From a checkpoint of a small transformer trained on Wikipedia.
Size: width 64, 2 heads of 32, MLP 256 tanh GELU.
Each number is 128 + 32 x the weight over its row's rms, rounded and kept within 0 to 255. Layers, rows and columns count from 0. Numbers have three digits each. The size before them is the row's rms in percent of the matrix's.

# up: layer 5 MLP up, 256x64, rms 0.178, rows 168-255, columns 0-63
# down: layer 5 MLP down (transposed), 256x64, rms 0.135, rows 168-255, columns 0-63
up168 107:143110080140118114197089094114153131166126071140134078176103154078164101122135099130147132113132145153186075150112106146205106128193124071159171102099118090145130071146145127125115150087084144
down168 113:102078151145096113140106152127096163124099091098102065158117175121182113160200115114159122164143198136168103106167123107108067117171123122177149104119099133129119102105149173082063147163090143
up169 094:161119196133124133145114129053090111171087149132071125102147100122154126165116151124070069119117184192109131136123074116139110120151117175118153080158111123150119129169119136160079130060181163
down169 090:096146138115145132103194131193143145119161134142160129102118145131093177105130082122221158091125129089071155117136158123079132116123180146124095125134117104089131106175114103037173126116078101
up170 105:138173116124123126137077108117098131131088110118175050115113207132176082146175106079143158163178137122127122127153155053158087167133115085179122132147095152116096128117108084139084144124186136
down170 100:148169136123150128131142167099073066131108095086178109104119084090143074142129137122116169081157123193141139163090106073121173177118138125160088142130103102144145210130094112117160127131127204
up171 119:078156120123121129140137129106117057142170119177152115183132170137132160159173125172087156138178117142080085133139081087111115170138121093126128149117138100086113075103131074202092099106158193
down171 115:116143125198117187138174108163127134112161091106146076099149142151132117143136055132144175090171172113092116114140156081139083066119102115142121185109099130104191129139097132181118081072144132
up172 099:082111153187079151085096190121117074100149141088099108151111191098121134093101135135127191151101195150123091122113130103142123154156128078195106155110153079179113078151153121105107120144144133
down172 092:174112155160112125158175163120163084078069165145130115114170133147126141127105155141142153073181123150111059086094103154110084184146183106127126182155164114172131130091175113121065103128122102
up173 096:115144106177175081156100073095135164122133157141037079153131102057125112047177143121151153088121155132151107170136134110094171155146106111129140125150112128100141141122152129122186136096077172
down173 093:137171150101127080074135164104186142132087119154194126127133115195131089165176136153113140107107107085151175089088148153084136149074142124138164102133107124135147119202069151114152102150081169
up174 126:101145128134176091134091124119119177107098156166093074142141138120141121105148122142139144124085142129126090201101165088097134136192142141197171123169120140076115103157158049123094103137076190
down174 123:168162160146112107053114121109138107138171161161121129139123120177116128110120085101102174127099054143120127128023119169105126112141137114129128072119142123129170099186168094159179103151144186
up175 079:136120083115186082188086173131092147026134196110151123137148121162119143117147092088181187129102158100130125102079106141153167148141123136136140122130084101093105166100144135138116185093138127
down175 091:124128156121121140074096105197130141171078109104139122109137148123167127124118081100167093026129128168084133081168123116132134097111186151160133110131105146116147191184180118174125124097080128
up176 102:093038133111089111157119119164076149129082144178120148122130128172178087114094138100137156150106155085104107126099108105172149166168112078217155099168144162154092119124172113129114105125141086
down176 101:137118135047174143148131170127051183105109144104105156149116131170080088114109148187140175145098173092115129127096097099105116101152100159152125105128150142103176107107152173165205121159138163
up177 090:143142098138142152169141109143169074105193091119040140120079112129148117180110185108155136137131160097109155140201154081192105197142085122144094150141137146114103119114092146155127144083129110
down177 087:117084085134066122117211175132107177154148124133152119174178085084108189117121096111154103166138139118117135062134124171082096146160118141151147188113125184065132123125160145120085119127135112
up178 091:160169096131205112103127098093139115121189105185106110134068097142144159115110193091121086121132114105091094162206185107183088124150110131141128155127084113122091148177146122128161139112164119
down178 088:097102086157082115091115137064146187105099168125202151132153121101103163103164055187138093167106130121171178071106152162114193123141141068121139119120094128117115097123109142125151139142103112
up179 100:118071100165112122153087132142063148082131128147049117152114150123112131053169171124154191164148136155089101155134130083087129153093069128137176116077131132109134113182176135126121098113156158
down179 107:119162170118144146077136116132103153082126111135101166172080174063044148081143148150114161090108132136126114148144137098057129148137072111124127146096124108161160187139166143212149143147099137
up180 107:130084151116177137124113150128096171133153116131075107140102148059124088148160150154101201180130140151095140165166142101116142184160098127197128161104151123081117114176190088152117076106087126
down180 105:143094099123155139118146150130134129037150141114139099034088151132096143122097059113103132134185128123124081085129120132170072141165147147101074155167157098131128153167166102175156110126114178
up181 093:103090145116191072123043106159109157117138127135057155187108135117137176075156141119129112143139157121100122138124098121138140047096127151119181116117160124165105159145135122145045143164151092
down181 097:171156163112116110128171138143115182136126048129132132096098132126072175110130167055170140138127172196125151152119136153126111072111105138111051128122139119093150141114100083070145188112097144
up182 088:099115126111159103122149157049097129156075108137120084141073131169166200140166159117095134157096140187130145170096167082104113148144159105140188130074127144109146128079142079129107120125066151
down182 087:169160085123094152105163114138178096118190154112149137106176139133132121119113107103135154129136101076188105091179081213126097141071119181124080086172137138108120179178098149113132111110136096
up183 107:135104153145164083175112102069104138126156151107064157125074114074178172115156152148116136099096150189110140141109121118065108053158133107134167148126116113117132128199086104181107164116157138
down183 091:156158098089149108080172197148133134093124150092130134152208100157071078145114159155142096200144094071149154129140090104157150166144165153157099169114132123103144122086143139113173158125108085
up184 099:134105099150101142158118142127181111144140170106089084096053152094096189049136161149085105124090143147103134168123111163189090122151098086165144129102100078140094102184149152108125170134147143
down184 088:114141116109109080149145111086114106090160102190114140116123139164141135126083133075095163140207128154131135089183169131129112071120134138147131166108119143121193180079117087059081087178117111
up185 097:068129121167201100136103087063138155076122073127072082181121187112106136110111164114082180134114140152102117152178166150140144142146090139110120080097114139150128140166127138107098123125161190
down185 091:176161132127085099065172142097133095142131190144163127121106145128053106126141145146103196155106124146226124137115098144131067116124112106166135111130113170119193123159097148114166136121070131
up186 098:144136126139112132082108130060113125140122139121090009143096127117162190131083111102148106123153133194130098189093176127138148090103132102164091118137144122190089138158137119124106194136141132
down186 092:090157117175107092182089098145109115072115101122122149127123140114161039116115140172115134074127169052130140103192098136136087151162135124140128187129107118104174143139123157139180054108125115
up187 108:100127203076121147162122141141107176127098096164124086105068132076129127126150130139107156123104174108138100163153158111157113155180138119171140177054120075120103083085132095130162176127097070
down187 107:122118162084120187121115170131104121093135138125140096047084141137048153104141115136172109138112138138154109139147122116186150151144158125142059090080117179163111096052191140111089130118146159
up188 117:160078169096109141124091141128151115115090073160111129136084182083136137090114164154091165141161131143106147206137133108126190130123078110125138130113134148110094089035096168175182157110135143
down188 106:123125145094081127138161194179118093117118117056163072090102152160131128160156160156126145148173115158117134158156153147114052093112165083104118202122103075110129102122123203135139149149145139
up189 092:089156102162132123152077121117095137107137124104062053126169152136096083122120146123136089170192136134161157150144159130207150156117156115139085128173143127123104131151115060183096120155057134
down189 090:194143148090185136132143114075169163154086129112171136136168117122103108128154109138093115133088123155168082171096087101156135081109154145127103100095102128124214086124095163085097087070150158
up190 108:118062127182220132147108131132123135120100112143124059128063165107140208157149182113109115128129147133147156151146137076144109074124120124121141185128177102159083090122126117183134110106142091
down190 117:113137180116098089115121121069175148163136117106120141130134147130200186103077160141180088100120133070146147140080110104156153130112105075113212115125118115057164116104142143109150166171152152
up191 121:146129194175096062087124166077088103097088147101120142190143160135118109138129170068152125123132156167152160132118135092128076099182104124158195146103173083095130102108158094165148111141130144
down191 109:163083112122123154105185115148158134118153119126101125174154166131145108178186138141151093131149077129111114173130072145075134129185175131104106110074114096099169044117136111148169124145059089
up192 096:115184056089204114182102114102104134105096112108098142120086118074172162137142171171158117106071119155109100171116092130100146133148095162169183122156161152127110128154103152176105111111091164
down192 099:162166161138102129150177171110175127108141103062133109103188192116087171089086135166124164083177141113104118124127147120157096121109086141073115137173136115119046114100194111109142137161123123
up193 108:133087114165170098114098152128134128151122088110116085175048112129161131145081150172107153137092154143074112112187091166112157141128092065126150104160147056133125120168182115181155145093133164
down193 096:113149099091113152127115125177115115127166080178113132121131134124122083130120107132093142143102149102125081100141180184115147134082128145129082142169130152107098182212161132121190128060049180
up194 100:089128130087091137195118112135147075131133129123126123123084119153131090108190135141195135173100131116076133133178109050163122136185116156179142075117136114147103088160065083177158129146133114
down194 103:168099171133100090110097163092095124135130116068100074073088173128113112187094167146221100121130197144123079136145147090137123104115113125145128098135146175176132147094124140175136110105124171
up195 091:120147145050150103113101163169081151113112038129127130122109117107131176146154102168092165153124137119118051158192139098154141127145131121189109146099147125158139087086148135188170118094087124
down195 094:162132130137131143149125129083150080071112147167136125139137108151079168154035093094133131153123141165133204091123076188173155140111173124092140152176073142097088131176092122105100102136134121
up196 088:143098131155166127142154146123135097148105093137153137168108087156125150177132189104102156153194128112154142149145041096091149120161149096185183150075067116089130129136069104139183169130115123
down196 083:156143115142089112088128116111154170166173140082094139124188182147137110098129134136081152095077117073147103122054160121121134157098078171119151153135166147145178075169179153108073099105154117
up197 103:124014101135164108140171158125127132095053141101154147161084146126168123127115116100101151204136125122130067141210131114121113099130111135164113148129169128118115157124152080175113168135159122
down197 102:154138078088091154165174122131152185097121126136106175119123074119121053125080129155107129163116129156171145171102152195110113104111051152176158057147119151129170122153124104109105101106117157
up198 107:130127143075117089160129100100066111090130116112083158144091086125161101112155125109225092143141183138165155150135070124118132125145134118136178055171095095098138109152119155137208146130143139
down198 114:147104150128145178187110123095129185120139136077114115129124070101134175129124110097143135132158146172102122109112133114133080116034145141118087108128128153153160160103105206057063088117131168
up199 095:088180091126160128176122113058129135155114109175164170162121158121141127134070099126133101120121139141139137128142132092166112080109097113095120150177109033129102134141107093178065184121162182
down199 092:162107126138094137131135109121109164146152187111127130079119032157083100116106062097048105148093167143108098102157117071148094178101124102113179142155140140151171154107127105110113166147103165
up200 115:108110164171156114118096147126140130083146132145078060128147140131126110160096162097151124152087190097175132115068191117128149106156085143146178118142180101139084080203136100153095133110079158
down200 118:147196131116066136153102095168129125124143067125074194108127102093160097132123104130177119134133078129144197111141144154130145152089069091164100128093097137156114135140093195166165171165109122
up201 112:153089116137239122120104138120170145133136141185126044144140082087166111093105102077120110152114176138142104129139089084135110144181117111097150156092132120139125172127194111130121171136131078
down201 120:126062146105140129133150118143050146106107103077089146166090137116147134138105203131128122057135145147165143170144139120142173110107172040149141122134111092081139166110102134169090167113080155
up202 109:142133135161108092128089153088145116119072111134092038105139148128171142141147128028104191137167145122100129172150115160172089093159113138115120132160186088155106093133137095174140153169150137
down202 102:108072130095097137123110102126174118104154156122135136089118157184107052160150168145187181127149163123184099126094116112136174135120121138152139162100075142142145130173082147111108027134131085
up203 100:142123171105056128111130157151107088160110076201137137105031108156146147111184142121114134126120130106062140135144137104163076149155117122209153158178126103101096106133133116140167139087138127
down203 090:108126124102163132096101142158107149085187188180131114122179106096175137129138152159103079179137161104185191128137121138088072111138112171150135039086081153105120120116140123089148114112139095
up204 075:119128076127128123143091161182156083158142104149103109179148097159110175141118121089132108151148124127113109119185063081164096135189157126130160195098068138171098117082133112156144203099148115
down204 073:153157209095103099153127090067151130138108120095146156114127158138096120133156108148155086137080163134128152143093224144081139049101185161141094146138098164160142129102174138121121090119106108
up205 122:141130081117108081090077127106145080174059104067105101170101132166172153079092143087139151172138132151163155132130129120136150087210120118157207119170132106137141086142157131160104136117121121
down205 130:136040185133175128150172170125093091091117098147045180153128128118147151153168072164110130109139104160126158179147118140057120146123120144104108097108096138156171169165114120136108175121111136
up206 088:090131127140164134143102083147100042113128163123106146140118171131102164127171134169126081155179124113145102147105156123111155179113170136253118105137148087079109132117119115155102108106126071
down206 087:240122141131128114106123173100103215103135093159143118110163142075131149180077150073150121108161087133141126166117100125128118081083196141084126154136140140117157138136129109120071130142103141
up207 108:171171132137127124125097127102156098135120077136131117161175139122162112086165145062094090144209170147076137173175186100133160111166097113100157102170115109127106090118170153109146152051127133
down207 109:109169131178150161140122177174103061103140116154108123143168092130120073040109160162101135112123127101136144111159140159109130127148099087163115175142057128099174134137134115166173055142147084
up208 091:046115176167172042112110140133137083137115115145099114184155158062123130140125153109170152170192113137116110131163125081112162080159105105148141122065095112158138166137144116124113159120176121
down208 085:171190074135147135124168069151145154102153098117150119190166086106114087112143162145091100118146093144188133125152137129082108023103156103167107153108122084134195148155122133122102135134140140
up209 098:097127119166130099192136114140134086096085099114132140173100133088163077087091129127143126149178131203133141154096148100066058121159139145133148125163089168124122184099101066159114155135183142
down209 096:158156180145072136182183171097125094123078161131165172086090142121129106099082130122162075095111146194093128115128116132119130128113084081131112135142159098143150163051108101177138123150185140
up210 073:107071166123121114193127122118108159167142116109077079145088151093115136137090107182099129138114157168147125141157108079099075174125092101201197074123126151115154119147110124183180159126097125
down210 116:080075171109156111199135108086135112164143122122095078155072147098180153075109111157143122161150152188127124149128118108149127135171069102162149094123128143121097063149125102193109180107120162
up211 100:172134206157108123179052169108103156134106098100071132128123070151145124091141138137125123113102167182146149158165146127131128155117056110145137176129151086104124078146113098133124052109172145
down211 094:097202115147102092131198120197119140135128119049098133134123107167126164086132152111104102094175133146067111154192160135142161073089066138123124143129113152087141150133108075100101124143146134
up212 086:157140155160195130103161132160140130199143134103113113101106167117154112127154153080093084129155158092159170121191117073202089136150096131099126116110076136077144110111125135134112099109084052
down212 086:112138063153117167113134127140132161087101128132155123069127129189130089106119129168124149172098129098104081086069115203085151105081133160153122092156172145124145150063072144086136128098179145
up213 114:126116163159169096130135154042069114188118165144153081149087102100172092124100168151152106203153143172143100132166089102117154121118109100108125165113079103175127164142138136145118127078175103
down213 138:081086146173161126143130125086105092059107129137127177133089165105160137104105183107097118157069198182175155136118101069098147094139158112117127139110135104129194128141119152152123135186099174
up214 088:175162114038170120123140156120150081135105083096185095174163219121153137184126158113126099118146141120123129099162147086137120111136121127131159164097083131110134128124101147134215150096088126
down214 091:126129188216124139128079081096152192136092200166074135103100112094137117109134139157084136150149190140136157129127106170119169145123171131122117111117143133133133096150148106141051060109142122
up215 084:100157111166151108173082147115139122107160208090108094161147160105138116169078073138203137131132121129131151150112099137092125068167134081161083090142166167097083114141114086129171156180137126
down215 090:151106175063091121105138112136147127169143118143110131117106117156126151098141173107071087137112069109143101142159162108147132180127162206090156137118064116162187172136154175173055118125100127
up216 090:080135147171171070127133147065164091105126070180104106144148111140155195100130077104126187123126140177154110117116149106151167097151127106116157131161123087148116110143086133123123187157060179
down216 089:185098080063078195130123109128136108147169144156166127083089074113077164139106142113115157196141124133178168125125110151156092137098109144155140140137148106076077121137121097155087110137200121
up217 093:146131161166160089136099119137091150138037061128062070083107104091162146166153195153100117144109173123159159136100132103084132085121077127157100127144166131110128146153168132145106166105117154
down217 101:163144147100091078099126172083148106157195145119161148114162141112116151115066117166112109175134069111147165163099113163132097204133148097102167150112128088111107163178108140127207167104135122
up218 089:130081117109192104137147113121128035070126204127136114141112162142119170158123117105167191108122147103109153165157171103052154131139076096101123106134190119131110098141104117138158109159112167
down218 090:170140095060065124096172112105158181104083124169146116064080080107172133158149177140128086142141124144169146150121110143127110138073185080127140147114117083068139118165126094119097132170118109
up219 102:089103056121066130130127167148073086135163169115104095140132151139158118104131121112154145177148141130123116134167161057181169168127091083173118196111069122148114085166110130153102168143101115
down219 100:159122118097153121128115113091097140104133145109192119106162120082083151161082137130153140109182130063152090123167077138068133095134152130149082142138214153114139135112181134132182085153079180
up220 091:130152069091119145140131170146080131109096111134146148174091104065127154178166117052127137112137137147135110203144114082184090111158144135150102184130121146103105092105156064193158151137114152
down220 085:056094124130113165178056151132131146077141116149115120111174134077146174168143119156094112149141062139175131174114121109117132149090166137143095138171126123150109204107082114094093107100177166
up221 101:137094130179141139194086148142162110041122115162126109112130100080164137178194157128122091107179192119105109159104124083104134104133106164084147149134094083118108115184126131134164106068133120
down221 105:072159123130139136168134127162130171115101122152121175005189141075148164104136112090113140105132118124108134082093101160136085134107139131154102131163176135140182164136080142109195148128119155
up222 094:134132151135126026095090201137148125113079171134102123149118176083099159116133133133161108117194128153175114136127121163154141122119119097145114150193147164080078119163119156147108156049121126
down222 085:106150133117123141122165126055121148092103119152111101101165110140154109142124188134146044128121104172108100069085130189129147222131122087143133136145120172133102165109164176139145084138119187
up223 100:091119125117161103190127120160123132136147085170121100165068098126080196107113156064135133151117123111148118246093080101159149127151148160118174089143125112129098131088138124146124108165168106
down223 095:149097162126135139053144126067179115132183088097176140132153145107080114167091144114095088127179136130083122093127131150182160162087155098123065129144126162106147152168107133095155182123180092
up224 105:122139147126082134144146148105145086130097114115071146127118114131188145129175080179102109182127145112139160092207133078132104117125130098135121071163078149063075097100208118152119130099158151
down224 096:113132119112162180127074125100083132162142126125100054041177135101130110118108165129127109148081183123137120126182125177097077130121143128138141137127157177121180070156146161075136111193121112
up225 094:131161122153156106112069088054108149126152102120114076136096123175148120191127093098078156095096148113140119173114153127135160149139055131131122164133179105104071107169134074149133123162129203
down225 085:165110078117053103112145156113092137128128138086152116114167068109167085134124179099127155140154075148142077119139099178137154120120109195185119154153128163125133154171121108181086049123114147
up226 115:119132150160098093183095137078128142097109122150138156202157126160148111123198083107119135120133114131149089167160111092104164136184129170194167106099082128178085148092097075175114091128142150
down226 124:144160074145183089139112097227082121112136110102123155164158116103103084153148129099097148148096148095111147159222146134134173118154125084136135150138115100105075183112142110146091112149087097
up227 095:122141159139198112133084160130024127105086154145132132158127134155142181087142141156176131204150106102121123109087160108069103161167111121127121127142127054101116128145142118115111176146087174
down227 094:169128136093087095163177086119147142161151147102109113124121106082113123152108084119097098091126026192162121143136107179163185102149188175148156098089152133129145123170144124114079102115151144
up228 114:162097133138148102135137161138125118091124139083089059147015163109128085096152117093181156129170137156105112171149132123093089116190118149142167154089126068131105154113164126167105130134157089
down228 121:137132156126161169143100126096100153181095133130164136075082154106087200120124149177111056105117092148084083158157120116140128102121104127116165150081066101137171119139140090147085054158133096
up229 101:126125123131150078214137116075098115140151129158117130168107104181102069121166193102158143133143132128146141094132170047150118143170080104154149185197082098103135124114105129115114125111167153
down229 096:130139101140094136225122129107087114082121128172183069126183113094202120115163128144173164146131145138153129090112116110121156165135106114105177105142138068076167102117191127126113108116142083
up230 107:099060153182140111135148135101115085072143147125131114144144130076152110086148123110136169163134137186114127143146163046136169169145086113104143107193063160140122184117096131125112085117183095
down230 115:098114194089157151122167090077145089056123121159143132200114077109126124082187122111128185140113104166199125105092090082122162138134058129125162109138119100166154129104147150147128139120141129
up231 082:147132141071091105148044184134119151125098060164112142176134178152125117128151174102108211094184133099105096082154143133126103119173131120152150173080148115146118117099130102151098147084149106
down231 083:160102160181137155130146117184156071151143161098088156123153104121131088100092112158148102100059162181149171112101211161114153172103117108111086151131129118121145102126138114128159068186082101
up232 106:139083150138211135168142149091088121125120124122132068140130184123111096145130178110112104142147168178177054176088099144176094144115049119160132114158096112133110117133114086118090158117153163
down232 109:093099128144185153132142097158179109152131111126174081127160167076128114084116106087169079125164091112092116171133143176177148187128129120157037131133114094092095115149139131088116071156155134
up233 097:115139164104148111118132078104146105133140141181072139153068166101169105068073117109128156141182146204122124150103164073104198117097135140132145097061134142144129106122117131116136080126080180
down233 086:084156129189143135181147160124181062078104098164161115089095139161074125123129128157138123124158117136122167087116148165134081076142087114129082103125093215109122070168108162148154138124129107
up234 109:109102181161129098212126160104099119049144117098129087110103123133101101065148155091128174139133135118127128172188152106103109133159078170169173167139159077121119079102142109140104148152110173
down234 103:143133134182151129086153131071130125123129148142114114143101098104077082138107089189172110106126082160049155180127175092136109120130123116121133190110131065106197099167136136121139171176096159
up235 108:096159107158117154194134079160149112132068104143139085185077121152113129074118119072145140163116154093126092143161100125100151098172066154144130109120102078192078150174089146135146125080141136
down235 110:097172056120100100070092074145114125169170146116149164094164135149166130182115133123120147119157109103119072132117087159137123124132090154117150211106142206118128112069115139073110120113143168
up236 095:068056176097126124103112123155120120160073188145168119115119114166121172134073120168130154123162143142135074134107151100108175098178122105172131050141119166101086131087125096145068112125133155
down236 081:179185130092066094060173092046173150082110120125178107120105062105131119117095135116167129143131107112124192097130110125130123198130103150089118152127175138152117133160116115125133174151100127
up237 087:123166099134132098142094122129127075205128157129109143157125131102144163190081104132171097111160123137175145131191120127157128165123095098125134129164195125125136148135050025121081147131128111
down237 090:166094107127126144122150144125113150069073154206159103100120092117092138185109130091093107166128110100092131102142125078117152106142143147057102120100130110188120129149190166112142150132170213
up238 100:135126073087196128132128161108118123147105057121073101111038106121158137149164176140089168174164137143162063133118139156159131084150080120134114095091117163125135137144134127154166174128084095
down238 086:148131130135180059096189142077135073103117123109186139160119120121132105110080120079194154116155079080114166167141114128118154161120118164107183084118162115105127117089125117203126135079136101
up239 092:155062116173180095095143065111147105128167149136134108155124117160094137141140148149134123139174148096179110105190208089175161136192099134086134139150081157157111107161107100118172134092119098
down239 093:098158111136111165154125177169122130114103202101085084163169095132166101113218067162137169139111138152092150087105094116081138160107132094171177130126102094109165155094100138144158154117140097
up240 097:129147079135056134129163125079081138126164162146092113135046100109147120069160168102155149159107127111181114146074132067158121170159137118137175173117072174135121128082145138150157131151122163
down240 094:121114137114120165127069162143106173127095121107145075134193155125113167208118114154081136067142137087083113126148125134144142097129152153110123132134152090143066166174202113168083082109098091
up241 097:088119102094120108138106126138132133155138146106165105168121161149097182168131070139123136193101202103097063159150128064127129166112136119120156113146055186125111181162165121114150154063123119
down241 110:148189125073126122063154152114131155128122125154148063084106103180137100151106124138147103144092140140162122098143103145132025078097081117137146126154128176101115145129105084125163135140196187
up242 108:140152161161107135165086110116128098141093079149178103184106112099186146115088118148158141142120140164169089135115112108128141108129113063130216086084094104146137081126066137173193147105160138
down242 101:180155159154099149094150164065162105146095145085147123102153078103135150082149134084109150139172138127183132144149095146111171096018113153123124168136109096101120124071106146067137122150149125
up243 099:123099129105172093103096101147124148100136157122136123115135128136110154095077216077058132173125153133086119130117150105149122109198087129181136141126173152193085131143148091138112046171138134
down243 103:114137100149126137127131096119072124124125147119121176125184124141175142155169158165218111132141153080104046107142123158190128129131115158129133140115078081146092133092081190105182134076120097
up244 095:127130221155119126088120143118114116199117184173140133121099136104122132086135163147164127096160130139108122119157082085127117148218097133138161085074111119130132089154128113181207103091119126
down244 084:150122113083145114099152151160128140146162094108149170112123152094076134119146096092092071159087140134170128106134131202146169121115092090164056149127144142126101180140047059126148145144182112
up245 103:113110112052175102111109146113120171123136134149063115185103150081134058158085207128157074138108135139149105152132155124153079138135120113161185118087143126181115070151158108151165111153116139
down245 106:156133102109140070145147168071079187152102132107117122094129113129113097147141118138159132121152108137089085151105179192147103173080113060118106088109160156172145112146142136109147141210056123
up246 110:113069106140110093087135205103133103114134164138088155118158101128144158084153091086098178159148164155163133112110172090156088078186069097141128160165113090103110101125136169171078141133160148
down246 109:086085151141100145074163102076183125158180140131128162121138083130081100171147124159105171128153164092173147111076145127147089105139119143130121139163127174151221096107151134128102107146054103
up247 100:113147082167152146147151117105135107127144104156138087141111108136125162189174155141092133136096186152067134139119169041082097081176127170195128138132133142096109134068133080152138117066153128
down247 089:096147116170111121104149130165150119139209120151117121125135155113168115139128102152142047124124094059156108173102103129145071123058105149139157152082130139123127158169117137061066194138127166
up248 099:085115154113124130111094176144084128109140153183129134104123123172114107119114113094109113191106133169131154101184152090150160155122079105123125095050099130178075149142199111107154133049115173
down248 091:120096105072081148134172127094151103165166163162164114174129119126082173098118089178082152097068088126174119130063130128108147146119139161109128098177128096077150109118124209092111095156134124
up249 102:158140139129171143187124084151111166093075161090078136140117169077163117048106138134091145124132170117167111157126074087082125114131116130198133063126172121140128094115161095173115128115112171
down249 098:133123106099101150087157163211162107125125149108113141091118106139118099128129164138127135070158074109143069130107113136080154131150143142122059156122180105198149127147130080088157215090107107
up250 100:092083183159128089122148120145125110134165138123124147122117159102137084126123150154212167191144190119205096066069153124099121114142066138102156139153092110108102125171168150121085132107108110
down250 096:134133080133184184107115107141149107117077147074110108114148118168182160110204108090146115129167138124107136139112109169112172100085103189157053143129171072106121173130125107137135145092178106
up251 113:106143095146143095131170107120171068097158100110132079183126114119111138100116141066126115154219150162151120108168146076147098144158054144141149157142071148148092165076074099136135117148148126
down251 132:120161125120095078158173143082176063111150154163165107070133073172114094088160145124158138121122086127159117103104126140152136196150141125134177069125092145113163128150085100133208166143111140
up252 084:181108106150201115133098128124137130081122200140134168192091135114145081124148132134161161199145164096141087091151097104082111112151162100084119081109108153117132154086181098091146134132098079
down252 083:141083096103125139092138091255077158144148159103132147102155169096147111102126107164117114142108111053128161168141100144112103111124149165196108104145144085114128125104141128094110119097092130
up253 081:059120152096115126139116138150091127090153092107105132147109128123153133121173121140106131112135117137170114143207093126112115121085115126085105154151151102163035110231120121114175141131203168
down253 081:160131104145106098121200139189108120109138129129068142067177137156166152115102085062130144126182111086106117113077094126123075124128115145145117143144118158109221145117157123151166174118080107
up254 085:140084131143118106148146077090075115114157084112050109168118166141178192116088111108119100150184149118187101151161115119146050144149117093125148112139187155151109105118111105170177127085123141
down254 113:159074130060148115137135131083149138142165091162070101160086157110175179090092165208135106121182163125149143136142110100157115157165111099157149096086160121107143058137117132135147151073122144
up255 101:074125152106116107179117222145136153139155137142055124153124129087121167095087101155126105199160143161166083137128069164138102126138151068152130077128120142089109094172114117124141164091103145
down255 093:136140083135164085079158157119134075140156148114142139083191099221145142109153103113129106101081079147104150128108159143112115146109075112163174114125074166164175167124122121113141172174156084